{"n_head": 15, "norm_place": "pre", "positions": "learned", "parallel_block": false, "init": "trunc", "init_std_qkv": 0.021, "warmup_steps": 200, "decay_fraction": 1.0, "train_tokens": 726100000}
Each number is 50 + 10 x the weight over the matrix's rms, rounded and kept within 0 to 99. Layers, rows and columns count from 0.

# layer 6 MLP down (transposed), 2560x640, rms 0.0301, rows 2151-2194, columns 240-319
66 36 48 41 51 46 59 62 40 57 59 38 36 51 52 64 59 42 69 58 50 54 56 42 62 53 47 43 46 52 39 13 52 54 45 45 31 60 50 50 57 51 55 53 63 49 35 67 53 53 40 40 48 52 63 44 43 57 60 63 67 57 33 38 53 45 44 60 58 55 69 46 66 56 47 35 59 61 47 55
64 70 47 49 46 42 42 58 51 53 34 53 30 65 54 56 51 58 46 35 57 59 39 56 62 48 67 48 42 49 31 47 53 57 55 46 59 51 56 55 54 50 67 49 50 51 33 46 53 76 52 54 47 45 61 63 51 41 49 50 79 43 46 26 50 57 46 31 63 33 51 43 69 61 51 41 51 46 36 65
61 48 23 30 34 40 54 53 28 66 48 42 60 28 41 59 50 39 58 37 48 51 60 61 47 57 56 48 72 56 68 61 61 60 46 53 48 64 42 54 73 66 37 51 58 39 67 57 46 72 36 63 48 55 63 43 69 47 64 41 27 55 60 33 44 40 42 54 50 56 36 54 54 46 59 45 45 61 58 49
33 37 36 36 44 46 51 22 41 42 35 58 44 57 57 37 45 50 70 34 44 38 64 43 51 75 49 30 51 42 66 36 42 43 49 48 55 42 75 41 58 46 46 59 45 52 39 53 61 49 46 47 66 55 66 59 58 48 51 63 63 64 48 50 54 52 55 58 57 49 48 56 63 55 30 59 42 39 42 62
71 47 58 61 53 37 51 43 61 54 50 56 52 63 42 54 72 44 40 61 49 52 33 32 48 66 25 57 64 43 51 25 59 59 52 34 49 51 42 50 55 62 34 51 62 63 44 45 57 47 40 55 51 34 36 42 47 41 52 46 51 54 42 44 63 32 55 28 49 68 42 65 73 48 51 69 50 31 49 72
63 55 63 61 66 50 47 55 48 58 65 42 37 49 39 64 54 61 49 63 53 53 53 54 36 55 59 39 43 33 46 52 46 55 25 35 46 53 50 44 51 63 56 53 47 76 54 47 52 40 45 46 37 56 52 41 35 38 39 41 38 64 52 24 59 55 53 56 60 58 65 32 67 62 63 50 43 52 54 40
46 50 47 48 51 61 40 48 54 58 44 66 38 39 33 60 51 51 49 54 43 53 47 43 27 56 45 40 52 63 48 48 45 50 69 39 49 46 30 53 50 72 36 52 67 38 50 35 31 63 62 37 50 46 43 42 59 52 54 54 43 42 40 36 58 51 47 43 54 58 68 61 45 63 55 61 67 61 48 55
42 47 32 56 56 45 58 52 64 41 45 39 65 46 55 46 54 46 55 25 55 50 64 55 63 43 46 50 50 59 57 60 53 41 46 40 65 62 51 46 48 35 67 36 50 28 48 40 67 34 44 47 56 53 46 45 58 46 52 43 63 32 55 42 52 49 60 52 47 44 49 63 33 52 41 69 36 44 42 34
49 41 64 57 34 52 50 55 50 43 29 36 60 71 66 41 52 37 40 65 40 65 36 64 63 49 57 40 60 47 35 39 62 46 48 29 38 52 68 41 52 59 53 58 56 56 41 35 39 61 66 50 62 42 67 53 35 45 38 35 55 64 65 52 69 44 52 37 42 52 39 54 71 60 43 49 42 41 45 40
54 67 46 46 57 45 43 53 50 49 44 37 62 54 42 51 67 56 46 55 49 55 30 54 50 65 55 42 45 58 54 47 44 58 43 39 41 41 57 65 55 59 63 56 47 52 47 38 59 52 37 61 62 58 47 48 42 59 69 64 46 52 40 60 50 35 47 84 46 41 66 31 39 46 40 43 47 47 39 41
47 40 51 49 38 58 68 59 60 62 45 47 61 49 53 50 50 25 31 47 34 47 39 49 40 45 43 42 31 65 32 43 35 48 60 50 46 57 68 61 65 61 53 29 57 57 58 55 51 57 65 57 43 39 38 40 49 42 54 64 57 57 51 37 35 30 50 39 61 41 34 45 35 65 45 59 53 72 59 56
51 31 61 48 53 49 55 34 55 58 40 53 36 49 51 38 57 58 48 35 62 66 44 49 67 49 48 55 54 48 54 61 45 52 64 62 52 35 53 69 55 51 45 60 61 67 46 53 44 47 39 53 61 42 65 54 39 49 49 42 53 39 40 36 43 41 59 52 35 47 45 41 49 55 44 34 64 27 40 55
46 52 60 53 38 69 78 37 55 60 54 56 62 54 37 43 44 61 51 49 42 53 47 44 41 52 53 40 66 38 67 59 53 39 61 59 46 46 40 66 40 57 62 43 58 46 60 39 64 54 38 65 54 43 47 51 56 55 33 44 44 49 57 49 59 59 52 52 38 55 43 52 45 39 40 46 54 58 48 57
53 38 48 55 53 61 62 38 66 40 35 53 62 64 46 53 50 43 52 63 54 27 48 42 46 52 66 40 53 26 52 27 43 46 45 63 31 54 59 56 23 33 40 48 34 38 59 40 51 67 47 32 51 47 51 53 52 46 46 62 59 66 42 62 52 46 50 40 43 45 62 40 54 49 46 47 52 53 68 52
56 56 41 53 68 37 54 56 34 45 62 43 60 52 64 32 70 58 61 43 27 35 68 49 61 58 57 25 63 55 67 68 44 54 51 51 62 50 35 74 51 39 48 49 54 46 55 66 45 45 29 55 62 71 45 39 61 31 56 37 69 25 47 62 49 36 48 59 60 36 49 69 43 73 51 32 59 65 37 60
42 53 43 55 58 61 44 61 62 56 64 46 49 54 49 91 69 55 59 63 45 57 57 39 40 51 41 27 48 53 56 39 52 50 73 36 45 49 73 40 43 63 68 58 71 54 57 62 47 71 36 42 38 45 44 43 45 54 58 76 30 36 33 54 41 46 33 30 66 41 74 67 56 57 52 53 54 50 63 44
40 37 50 45 41 64 69 63 35 61 44 43 41 56 38 69 62 44 41 35 36 56 45 53 30 48 54 52 69 71 57 53 41 56 54 36 51 40 32 42 52 51 73 48 49 49 62 49 62 49 63 42 48 45 43 48 41 58 50 55 56 55 42 27 53 42 32 57 51 43 62 29 53 20 66 48 48 39 63 70
51 46 55 49 50 47 45 47 43 76 50 31 53 46 52 51 42 54 32 46 56 36 50 42 54 63 52 55 44 45 39 42 61 66 65 49 54 44 61 38 38 59 57 57 43 48 49 30 45 55 53 53 43 56 49 56 73 45 46 36 46 43 67 61 44 48 54 47 56 46 54 44 43 47 52 52 59 42 54 38
40 41 46 58 34 59 37 48 59 46 41 53 60 51 56 44 42 49 54 58 36 47 67 58 75 42 41 61 60 45 37 46 38 51 76 42 37 46 39 29 57 39 52 50 55 42 60 41 59 35 31 45 42 53 62 63 32 52 50 45 46 36 33 59 46 66 51 43 75 69 45 60 37 52 49 58 52 55 64 35
60 48 55 35 43 49 33 53 58 71 55 48 72 52 52 47 47 74 50 62 45 41 55 36 51 40 53 37 64 49 51 17 52 45 46 41 43 30 48 67 50 36 50 53 39 53 58 45 63 46 61 38 47 47 48 41 60 51 56 58 56 43 51 69 65 67 58 33 42 50 54 25 68 49 53 54 70 59 47 55
29 60 40 38 50 52 22 61 53 62 52 41 33 51 55 55 47 54 45 62 39 44 60 54 53 48 34 39 51 36 50 60 32 57 50 37 48 60 61 44 55 57 66 46 55 58 29 47 65 32 48 52 38 42 30 33 43 51 54 43 70 54 31 51 51 50 59 67 63 46 51 38 55 68 41 65 62 49 54 34
44 41 44 17 49 53 59 53 39 54 48 47 58 56 46 50 60 49 36 57 55 69 16 46 50 41 54 52 56 54 25 66 45 67 57 25 62 60 24 40 65 51 47 67 46 27 55 51 42 61 39 67 37 38 46 46 46 37 47 69 38 52 47 54 69 61 62 49 38 35 46 43 58 65 59 33 48 51 57 37
54 59 48 44 55 55 41 53 53 62 43 28 49 58 57 62 25 40 52 65 80 71 36 58 36 64 40 48 29 46 66 58 61 59 40 44 44 40 50 60 63 48 36 42 53 45 52 46 52 26 38 40 53 45 64 57 46 52 30 49 46 30 42 46 50 37 24 20 60 84 35 54 27 45 29 48 41 81 43 58
54 60 27 59 47 43 44 42 63 52 55 51 50 50 54 51 59 51 47 33 55 53 36 43 59 43 63 40 42 56 58 56 44 55 42 40 58 48 49 57 71 35 42 49 40 43 62 55 39 55 32 63 40 62 54 56 68 51 43 57 46 37 49 49 53 47 55 52 61 45 38 58 60 42 61 55 40 55 50 44
46 56 44 49 65 45 42 66 34 68 47 61 33 67 56 44 41 46 56 52 54 48 46 41 38 41 55 52 61 64 38 50 49 78 56 48 52 44 41 44 62 56 17 56 56 32 37 58 36 67 61 40 48 55 59 34 60 42 32 42 49 48 56 57 38 71 41 40 49 54 42 75 60 32 61 58 64 60 47 42
54 54 43 54 46 54 42 64 48 40 50 66 60 45 54 48 33 56 37 61 36 39 56 49 40 51 39 41 29 66 67 37 45 43 34 58 41 43 52 66 63 59 47 43 31 49 37 49 56 48 61 42 33 46 50 59 47 48 48 57 59 60 45 60 54 44 43 34 51 72 37 38 46 43 41 35 76 64 73 47
53 61 66 44 43 61 43 71 21 31 40 52 60 45 41 57 28 49 64 33 46 54 45 51 53 56 45 50 33 43 72 56 63 39 46 53 41 68 28 34 49 81 62 57 52 67 42 74 34 52 38 42 46 40 40 55 64 48 47 39 31 61 55 52 38 76 52 62 56 61 34 42 74 65 58 46 54 33 37 31
41 43 33 48 67 55 31 60 54 50 49 54 51 56 58 55 50 73 53 56 32 36 43 47 61 61 70 53 38 31 31 41 59 37 43 42 59 48 48 56 49 47 41 53 61 47 60 49 48 33 43 57 65 44 53 45 54 48 54 46 37 52 66 57 69 44 53 39 56 65 35 29 55 60 53 44 54 54 54 41
59 38 61 52 52 43 63 39 34 48 60 46 57 48 65 52 32 47 59 34 48 38 61 52 63 53 59 48 65 51 45 67 56 56 60 47 61 57 48 45 43 47 48 50 55 56 53 60 43 40 24 50 60 46 47 68 56 48 47 39 62 53 44 54 53 56 72 72 49 65 54 60 59 48 39 32 58 47 55 43
56 32 46 64 49 36 37 38 62 35 49 53 45 66 42 69 43 53 57 79 46 56 55 36 47 50 35 40 20 38 50 39 66 54 35 45 53 46 50 50 42 40 21 60 70 52 68 36 45 56 53 41 43 42 47 58 46 53 35 41 47 46 54 58 61 42 54 51 55 56 33 60 55 46 36 44 49 30 63 71
28 44 44 44 43 57 46 44 36 48 47 70 31 60 68 58 44 48 49 31 58 43 67 40 55 52 71 31 71 23 66 60 52 62 59 35 42 46 55 36 45 59 66 46 41 40 41 42 54 41 56 56 41 46 43 46 63 48 50 39 78 69 62 37 48 48 44 55 52 45 43 60 52 32 44 62 55 66 39 61
42 51 65 48 44 57 67 53 58 59 39 43 55 35 52 44 47 55 51 41 41 53 34 45 56 40 41 43 57 59 65 66 62 48 60 40 44 44 62 47 36 29 59 45 34 53 51 56 56 65 40 36 56 36 51 45 62 54 45 53 60 33 59 57 54 41 34 44 50 40 53 63 60 53 28 52 52 40 39 50
51 38 52 42 42 29 54 51 44 45 52 44 29 52 46 59 52 52 53 51 29 47 65 41 42 62 56 47 45 54 53 77 58 55 43 55 40 55 56 76 54 49 52 51 52 40 64 48 34 53 52 40 60 59 66 55 38 48 51 64 51 38 52 67 37 52 45 62 48 49 52 49 55 47 55 31 34 33 58 39
40 52 49 45 48 49 39 43 35 43 48 50 54 45 60 55 50 53 53 63 46 46 56 50 54 54 52 51 51 31 40 34 53 54 33 42 56 59 40 48 39 65 24 62 46 36 48 80 59 47 43 53 51 52 47 48 55 56 62 55 65 66 35 49 48 61 39 44 60 61 46 40 73 42 55 56 53 44 56 63
40 48 46 49 40 61 44 56 39 51 54 50 44 44 49 42 60 48 52 53 57 54 43 47 52 59 66 63 51 37 34 00 63 43 66 58 41 65 42 44 36 49 49 70 68 66 41 69 60 41 48 36 52 52 66 42 45 63 53 50 38 57 61 53 55 60 50 54 67 45 46 39 49 36 52 44 56 38 60 37
43 42 40 51 41 51 48 36 54 34 43 52 56 75 63 56 54 39 44 44 38 45 41 47 52 60 64 58 54 49 48 49 39 47 45 49 41 45 50 46 45 31 43 59 55 71 46 54 34 44 56 59 54 37 54 63 54 43 49 61 59 53 48 45 40 41 62 53 44 59 45 44 69 57 53 59 62 44 65 54
56 76 45 45 55 71 29 45 40 22 56 42 71 58 48 50 45 61 53 44 50 70 53 35 72 81 51 59 47 54 51 53 55 43 47 56 16 48 47 41 24 56 33 41 56 69 25 53 26 49 78 54 44 30 77 60 61 51 53 78 37 73 33 56 50 56 37 28 50 43 74 45 85 58 65 58 28 36 52 68
59 36 33 58 57 40 51 53 65 39 44 44 46 56 40 49 55 63 67 45 62 49 60 44 39 45 51 45 38 59 36 60 41 42 63 41 59 40 57 47 56 38 63 56 56 48 52 48 47 58 39 52 39 62 44 58 68 66 60 58 55 57 43 50 27 33 46 69 46 52 55 38 53 41 55 35 47 32 34 35
45 54 39 42 33 55 61 62 52 60 63 50 33 41 59 61 54 52 31 63 47 50 44 48 35 36 35 67 41 62 41 42 70 66 32 54 61 52 30 40 57 43 48 51 41 51 56 58 66 57 53 47 57 55 59 55 65 52 43 35 42 45 51 43 56 61 36 47 45 50 32 59 61 42 49 61 53 53 46 49
66 55 59 63 50 60 61 42 40 56 39 51 37 53 50 56 57 49 50 38 35 46 61 60 55 41 62 47 44 59 59 56 42 38 45 53 50 39 57 57 34 60 52 43 52 40 42 40 50 42 53 47 38 41 37 43 40 54 53 67 50 61 67 45 73 54 34 52 31 40 56 59 78 37 55 57 51 60 63 41
44 58 26 66 50 34 26 50 42 43 67 47 49 50 57 37 69 52 56 40 66 49 32 50 41 52 42 51 57 35 76 13 54 43 35 43 61 61 44 70 58 39 50 57 35 46 59 59 61 47 55 40 55 69 55 46 42 48 52 50 47 45 40 49 43 63 61 50 32 29 35 34 58 56 57 61 45 60 50 49
42 52 60 55 58 47 53 41 65 42 40 40 45 69 61 38 65 56 57 69 55 50 48 70 46 40 51 56 58 34 55 61 55 71 39 53 41 37 49 55 58 52 34 53 45 42 46 50 53 58 55 53 47 35 51 52 53 45 61 57 57 48 62 52 70 33 54 38 34 48 52 60 41 59 62 53 39 47 40 38
57 68 35 38 34 49 46 68 46 42 58 59 50 36 65 54 39 71 52 47 41 47 42 35 51 49 30 57 38 39 40 41 62 40 60 51 55 45 35 54 35 29 44 41 66 48 54 44 44 56 61 44 53 79 51 48 57 44 55 36 60 67 64 35 31 42 55 43 44 50 49 58 59 63 53 60 52 44 57 35
52 57 44 35 42 53 45 39 64 53 48 55 42 49 44 49 53 31 51 43 57 48 35 49 46 65 64 49 58 53 57 50 50 56 53 70 45 52 40 57 51 43 48 40 50 63 55 66 52 43 55 38 45 57 54 55 36 50 46 41 65 61 56 67 47 58 50 58 31 43 54 38 35 71 42 50 35 48 32 57
# layer 6 MLP up, 2560x640, rms 0.0301, rows 2152-2195, columns 240-319
41 41 53 55 58 47 43 50 59 59 54 41 54 49 43 49 53 61 61 79 46 67 57 62 38 48 46 55 63 52 50 55 47 65 58 51 39 47 43 32 64 57 43 51 40 51 45 61 48 56 55 40 63 43 54 37 44 40 44 52 41 40 52 63 44 42 57 49 51 54 46 50 47 44 62 46 53 54 52 46
53 34 65 51 56 59 37 55 41 53 41 45 54 49 69 54 42 40 55 55 41 35 67 46 60 48 47 55 59 45 31 45 37 52 54 75 64 30 26 33 58 46 56 44 29 38 45 61 58 42 44 53 44 38 37 44 39 44 46 38 63 40 40 48 54 69 57 57 45 54 44 57 49 58 65 45 51 41 45 56
40 59 51 72 65 36 36 65 68 34 55 35 57 46 68 40 42 57 49 48 37 40 68 62 61 35 62 53 50 51 56 31 51 55 50 40 73 55 49 48 45 59 69 54 45 69 57 62 46 41 58 40 52 35 38 45 43 38 53 31 66 43 64 44 40 76 53 40 42 67 59 49 56 49 68 46 53 55 61 55
52 49 53 50 55 31 59 49 44 38 54 50 45 48 61 39 44 53 42 49 49 54 40 64 46 53 67 60 42 62 51 34 66 35 65 43 46 38 38 43 78 43 53 51 39 46 25 49 42 45 55 28 55 56 52 56 29 43 39 47 50 39 50 49 39 54 42 42 59 39 38 51 38 53 43 48 50 40 61 53
64 41 65 36 43 27 67 65 48 52 59 59 56 37 28 44 52 39 56 49 56 43 55 56 53 56 34 47 40 50 49 53 53 46 56 54 33 68 48 58 54 42 47 60 53 40 37 49 52 43 56 51 57 51 56 60 41 50 50 75 46 50 40 51 66 45 47 62 50 57 55 61 41 39 58 46 63 44 50 39
44 50 59 55 60 54 53 45 55 36 49 42 55 57 68 52 38 51 49 59 52 52 53 60 79 51 67 62 30 38 23 51 62 37 48 56 64 53 59 44 41 42 51 50 40 52 70 66 37 37 34 58 41 57 52 54 56 56 47 51 49 45 67 73 40 51 46 46 59 40 47 44 58 54 55 61 50 40 63 43
71 58 59 33 48 35 48 67 46 30 54 47 54 55 30 78 50 46 43 61 42 45 49 53 62 59 57 52 45 45 36 52 60 50 51 50 45 54 28 40 57 60 42 54 46 45 49 44 56 55 48 46 62 51 36 41 41 37 53 62 61 55 32 47 69 46 52 62 24 40 65 51 46 45 60 49 49 40 62 58
37 60 33 43 61 51 52 28 52 45 39 54 60 55 50 46 54 49 56 66 59 62 33 67 50 61 59 78 30 41 54 48 42 57 33 51 43 59 61 39 36 50 49 51 35 53 29 56 38 43 52 47 49 56 64 49 34 54 52 56 62 50 51 36 57 34 67 67 41 42 40 57 57 49 42 49 65 36 40 65
51 53 57 65 52 39 37 45 45 13 46 58 62 45 48 53 36 64 49 48 53 44 58 35 68 73 49 57 46 41 48 47 47 37 58 48 55 59 50 55 58 40 37 51 51 54 49 57 51 29 44 40 48 53 34 48 69 56 52 37 51 50 41 30 63 46 68 60 38 32 58 56 44 58 49 48 72 53 49 59
48 60 40 68 43 46 35 74 43 41 40 37 59 43 66 44 59 44 43 47 47 51 79 54 47 55 39 61 51 72 58 37 35 49 33 51 38 62 54 44 39 57 57 29 39 62 20 39 55 50 65 57 47 46 61 48 55 49 53 56 50 38 42 32 48 75 53 38 63 54 58 54 33 59 61 65 57 48 46 63
36 57 57 55 48 45 63 49 51 49 46 44 43 36 49 51 42 59 57 45 39 39 54 56 42 27 69 49 43 45 46 46 57 60 35 59 52 52 48 53 21 38 36 41 57 65 50 68 54 39 47 51 58 60 45 46 46 55 39 53 25 29 34 63 48 43 50 49 55 72 63 33 49 54 54 52 63 49 40 60
71 63 52 32 53 54 42 49 50 52 45 56 60 62 59 46 60 36 46 63 40 35 39 57 43 53 56 57 60 54 61 48 34 49 43 59 59 58 53 50 47 50 62 43 42 57 38 41 50 46 49 46 46 50 23 33 47 52 50 57 44 50 42 54 57 60 39 68 42 48 56 43 56 61 59 44 52 63 46 64
39 39 49 46 46 39 57 64 45 50 48 58 44 55 60 52 52 65 34 59 52 60 52 52 62 52 38 49 57 57 50 41 50 42 40 42 61 47 45 50 51 59 68 44 44 68 54 58 45 52 44 53 52 39 44 60 57 50 41 49 46 39 45 52 47 60 45 36 56 82 29 45 56 35 47 60 52 39 47 44
56 55 44 57 43 45 39 57 48 56 46 51 63 74 65 55 51 46 61 46 58 53 53 48 46 56 59 37 51 53 55 58 63 52 54 58 62 36 38 58 75 42 38 63 50 55 58 74 34 33 43 61 35 58 36 67 50 48 54 58 36 61 50 42 54 51 62 39 36 67 45 64 38 56 42 56 64 68 34 44
41 47 32 59 67 28 44 56 49 58 29 58 47 49 29 64 34 56 62 35 43 32 56 49 45 50 42 40 51 33 62 43 60 53 56 63 76 75 39 69 48 18 27 39 38 69 53 68 50 39 42 44 50 49 45 46 61 56 59 47 52 44 55 46 55 50 45 51 64 52 56 57 36 62 31 54 66 24 47 56
52 56 40 49 49 41 30 53 48 40 71 57 45 36 57 54 53 36 59 58 53 43 41 46 66 55 54 56 52 63 47 47 44 45 54 53 49 56 40 50 59 53 57 43 49 43 41 57 59 41 48 43 53 47 47 44 41 63 49 41 55 26 68 51 59 61 51 43 60 48 36 64 50 53 54 56 62 47 66 58
52 53 45 64 48 48 47 45 61 49 58 45 50 38 44 49 45 41 60 50 51 60 53 48 62 47 46 53 54 74 57 56 44 46 42 44 49 39 52 61 66 55 50 54 44 47 63 48 48 44 47 37 47 57 53 45 57 34 42 54 50 52 48 61 52 49 54 60 48 49 49 55 54 57 51 44 58 57 40 51
38 68 49 51 49 55 42 45 44 46 37 59 62 51 30 47 35 50 55 54 43 51 45 45 47 51 69 53 36 49 68 47 60 49 64 35 53 60 53 41 43 66 57 61 47 49 58 64 42 48 29 46 57 47 63 53 69 51 50 50 57 41 69 57 53 42 44 31 43 45 58 45 53 48 52 45 43 41 50 83
41 45 47 55 54 54 60 39 51 33 46 43 47 46 28 38 40 52 57 54 51 43 37 54 31 45 68 67 54 44 25 37 48 59 55 40 49 61 45 28 48 57 46 54 53 50 51 49 44 16 32 42 50 63 62 56 59 62 48 60 54 48 58 58 34 41 49 50 60 39 54 59 20 42 60 45 66 45 43 70
35 68 64 48 63 45 30 56 57 39 62 44 55 53 54 31 39 48 40 47 54 38 59 59 52 37 54 43 39 42 64 40 21 81 35 62 37 58 43 45 54 55 43 54 44 65 72 58 46 49 46 50 64 48 60 61 34 56 51 46 47 34 39 56 64 54 46 26 47 80 55 59 40 42 45 62 55 55 65 31
64 54 67 76 50 54 28 43 57 49 40 56 49 30 62 50 36 45 53 66 43 45 60 68 51 57 31 38 43 48 70 41 74 47 54 68 38 58 41 56 38 63 54 37 44 51 57 43 43 45 65 41 58 51 48 48 59 53 53 36 54 58 40 48 46 51 30 50 70 63 54 56 52 46 36 79 49 41 54 57
54 63 41 57 48 56 47 56 40 66 56 32 43 61 45 44 39 67 62 39 60 55 51 58 56 63 46 43 36 50 50 33 47 57 41 49 58 50 34 52 58 32 51 51 36 45 33 66 29 54 33 66 58 48 58 64 42 41 37 51 47 49 49 35 57 40 42 58 32 53 45 59 58 53 41 50 57 66 43 41
52 44 76 50 56 43 45 50 34 59 49 46 56 35 38 50 38 52 64 48 35 55 59 49 62 51 48 55 44 57 38 43 58 35 50 59 60 52 53 54 53 56 63 44 46 59 29 56 48 53 76 24 63 39 50 54 37 53 62 42 58 63 38 50 48 57 64 41 42 55 71 44 48 48 42 41 55 39 45 40
58 64 58 57 53 64 53 29 38 43 40 45 51 64 46 51 47 68 56 66 34 47 33 54 39 81 74 51 47 53 52 60 48 60 29 46 38 44 33 47 26 76 25 45 52 56 56 54 34 39 52 54 53 70 48 51 40 32 42 50 48 47 52 52 68 45 61 47 33 48 57 44 28 40 44 69 68 45 57 39
52 44 72 50 42 45 57 44 49 59 42 53 61 66 32 71 50 55 51 39 64 64 45 55 58 67 57 57 47 48 42 54 49 55 56 51 60 57 44 58 55 49 44 66 56 48 60 36 29 56 63 57 41 61 56 36 48 58 46 58 35 53 61 46 25 49 68 48 52 36 54 43 44 30 49 58 56 37 42 53
50 45 41 65 49 47 44 85 71 49 57 52 59 35 55 66 45 55 58 53 54 49 54 61 49 49 65 52 38 47 66 36 42 34 47 36 56 55 39 39 58 40 61 32 36 57 54 83 43 54 49 42 50 70 51 75 56 37 40 38 65 33 65 47 54 31 66 48 59 51 53 43 45 50 28 66 56 46 53 54
56 56 42 36 44 54 44 46 48 32 35 33 54 51 61 52 48 48 58 48 62 52 45 58 54 45 41 58 56 39 47 54 44 42 55 46 48 40 43 56 33 47 52 57 60 58 53 43 35 57 59 48 51 36 24 63 59 48 58 61 38 50 36 39 49 65 66 57 54 61 35 58 60 55 54 45 58 49 50 38
50 47 42 48 46 36 43 62 60 54 38 39 51 51 59 52 57 31 44 65 53 52 59 42 58 46 47 38 51 55 35 47 44 48 55 48 35 45 47 58 50 57 63 57 52 59 61 53 47 53 50 48 54 40 58 26 32 62 50 41 48 41 52 37 53 42 54 46 57 72 49 56 59 62 55 49 44 50 48 58
58 39 39 53 48 32 57 74 49 33 34 53 40 68 44 60 39 54 48 47 71 64 44 56 53 55 52 43 39 51 57 41 48 60 49 75 48 43 62 40 39 41 60 56 32 51 47 47 31 56 51 38 53 51 61 79 44 55 49 50 46 44 36 54 61 49 58 25 52 35 42 49 54 34 38 61 60 49 52 52
58 49 42 42 52 50 39 53 33 38 32 60 53 36 58 41 58 70 45 71 38 60 53 62 42 42 46 61 37 54 55 47 56 55 36 52 51 38 59 58 47 63 41 51 53 49 54 41 32 53 63 43 63 45 44 41 45 45 49 56 48 44 34 44 55 60 52 38 65 72 56 36 61 60 65 54 48 53 50 62
64 39 35 51 51 44 47 63 71 49 41 42 52 57 54 65 52 68 35 57 63 59 57 63 45 43 57 53 42 59 60 44 67 51 40 50 54 46 72 34 38 44 48 51 55 49 37 64 35 38 55 50 47 34 46 53 39 54 48 76 54 54 43 51 57 48 41 24 34 47 34 48 66 50 56 51 44 54 48 58
27 37 65 48 40 37 38 48 54 55 55 38 57 49 31 62 38 48 69 42 53 50 55 73 43 58 58 45 46 50 37 57 61 50 40 40 59 35 62 38 47 55 57 56 49 52 48 53 47 48 49 45 55 42 70 61 52 49 45 62 58 30 30 47 47 45 52 67 46 45 46 55 36 38 42 55 51 31 52 50
57 22 56 32 57 50 47 56 60 55 49 30 73 70 58 51 41 47 39 52 53 40 44 40 62 58 76 46 43 57 49 54 72 54 60 44 51 49 45 46 51 39 68 39 53 50 66 48 42 42 56 66 51 41 49 37 69 41 41 29 52 57 54 55 56 64 47 30 48 41 43 54 50 58 69 47 46 26 33 49
38 58 64 70 78 44 46 61 59 39 49 27 38 42 50 52 41 67 50 37 51 45 51 44 48 40 49 46 49 33 62 44 51 53 47 53 40 64 67 28 45 40 76 38 57 49 58 63 52 50 51 53 62 63 76 74 43 53 43 46 50 38 55 46 54 45 44 36 48 53 47 58 44 62 41 42 61 32 54 49
37 51 60 50 55 57 57 44 30 56 64 58 56 68 51 41 48 66 49 59 37 57 57 47 48 61 42 41 39 57 32 54 45 70 41 58 51 36 25 38 37 47 52 44 40 35 61 49 54 48 71 45 60 21 49 48 51 39 61 54 46 50 56 49 48 51 41 56 45 88 38 55 42 62 60 54 51 55 66 39
30 59 46 62 50 45 33 51 57 38 43 61 74 41 52 59 39 49 47 74 63 53 41 47 90 53 59 60 26 55 47 50 55 61 54 69 47 52 42 50 59 43 39 39 29 37 48 52 42 65 46 54 46 59 81 64 60 39 38 54 30 52 75 46 56 65 52 52 68 47 53 57 60 43 48 53 45 56 43 39
42 51 62 33 46 56 62 49 31 46 45 50 49 49 46 48 60 65 55 54 51 57 40 64 44 42 65 55 42 50 41 48 69 35 41 46 53 45 61 63 50 25 44 42 49 55 56 73 53 50 62 25 51 42 40 49 39 24 46 65 47 43 46 47 59 62 54 62 44 63 54 66 45 42 47 42 55 40 55 45
45 51 44 46 57 39 45 56 43 35 56 51 54 65 37 46 50 62 51 52 55 47 62 49 51 57 47 47 38 33 54 48 54 59 58 47 53 50 48 67 52 47 61 41 35 48 41 45 36 37 60 56 39 48 39 38 40 54 38 69 38 50 40 49 53 51 50 53 57 47 68 45 49 58 52 55 51 52 44 64
53 57 49 61 54 53 59 51 40 44 40 58 48 48 43 37 59 55 64 53 72 27 51 54 52 48 53 62 52 45 54 43 44 63 43 51 31 66 44 25 43 42 65 46 61 34 40 61 52 41 54 56 64 59 48 64 47 39 36 63 46 43 48 54 62 49 52 54 40 46 57 43 28 40 42 67 61 65 35 54
44 51 47 54 45 67 40 46 55 36 41 28 59 54 46 55 56 61 48 45 57 39 49 52 68 40 61 45 33 54 50 44 40 66 33 60 32 47 48 58 30 31 62 48 39 68 64 41 52 30 44 47 48 47 67 62 54 53 34 36 53 48 44 41 47 43 24 42 65 49 31 44 64 45 53 49 64 61 38 63
34 43 23 44 55 43 63 65 42 53 53 65 52 68 37 40 45 39 66 63 52 40 40 56 40 58 52 51 51 65 57 61 47 53 42 57 54 69 53 38 51 48 51 34 31 48 56 68 49 49 63 55 56 44 59 58 63 54 49 47 45 33 60 59 70 31 74 58 43 58 49 56 35 44 46 33 56 54 48 53
51 69 70 53 73 36 38 37 42 61 44 42 45 38 47 52 50 44 63 57 42 62 56 54 49 46 45 47 46 40 56 51 48 32 46 44 49 53 38 57 47 50 61 48 52 70 41 63 46 48 55 37 72 49 44 56 38 52 39 61 48 24 65 50 38 48 40 46 60 60 46 46 44 48 52 61 59 63 51 56
69 32 47 40 60 48 36 48 63 48 42 52 55 50 49 39 50 42 62 60 58 36 42 50 63 80 57 53 52 71 52 47 38 41 40 56 36 50 45 60 60 42 51 53 53 49 56 57 56 50 48 47 47 58 29 44 48 44 46 52 44 48 33 48 64 57 54 50 67 39 44 45 29 62 66 55 52 50 58 59
41 55 64 52 56 53 48 59 73 54 43 42 45 62 32 57 42 45 59 46 51 52 34 45 64 36 49 52 48 34 46 40 39 38 49 36 52 51 29 46 26 45 61 42 32 79 49 74 44 56 54 29 49 51 64 50 53 69 47 44 48 39 62 43 49 38 52 77 81 53 37 46 33 56 41 63 59 80 57 60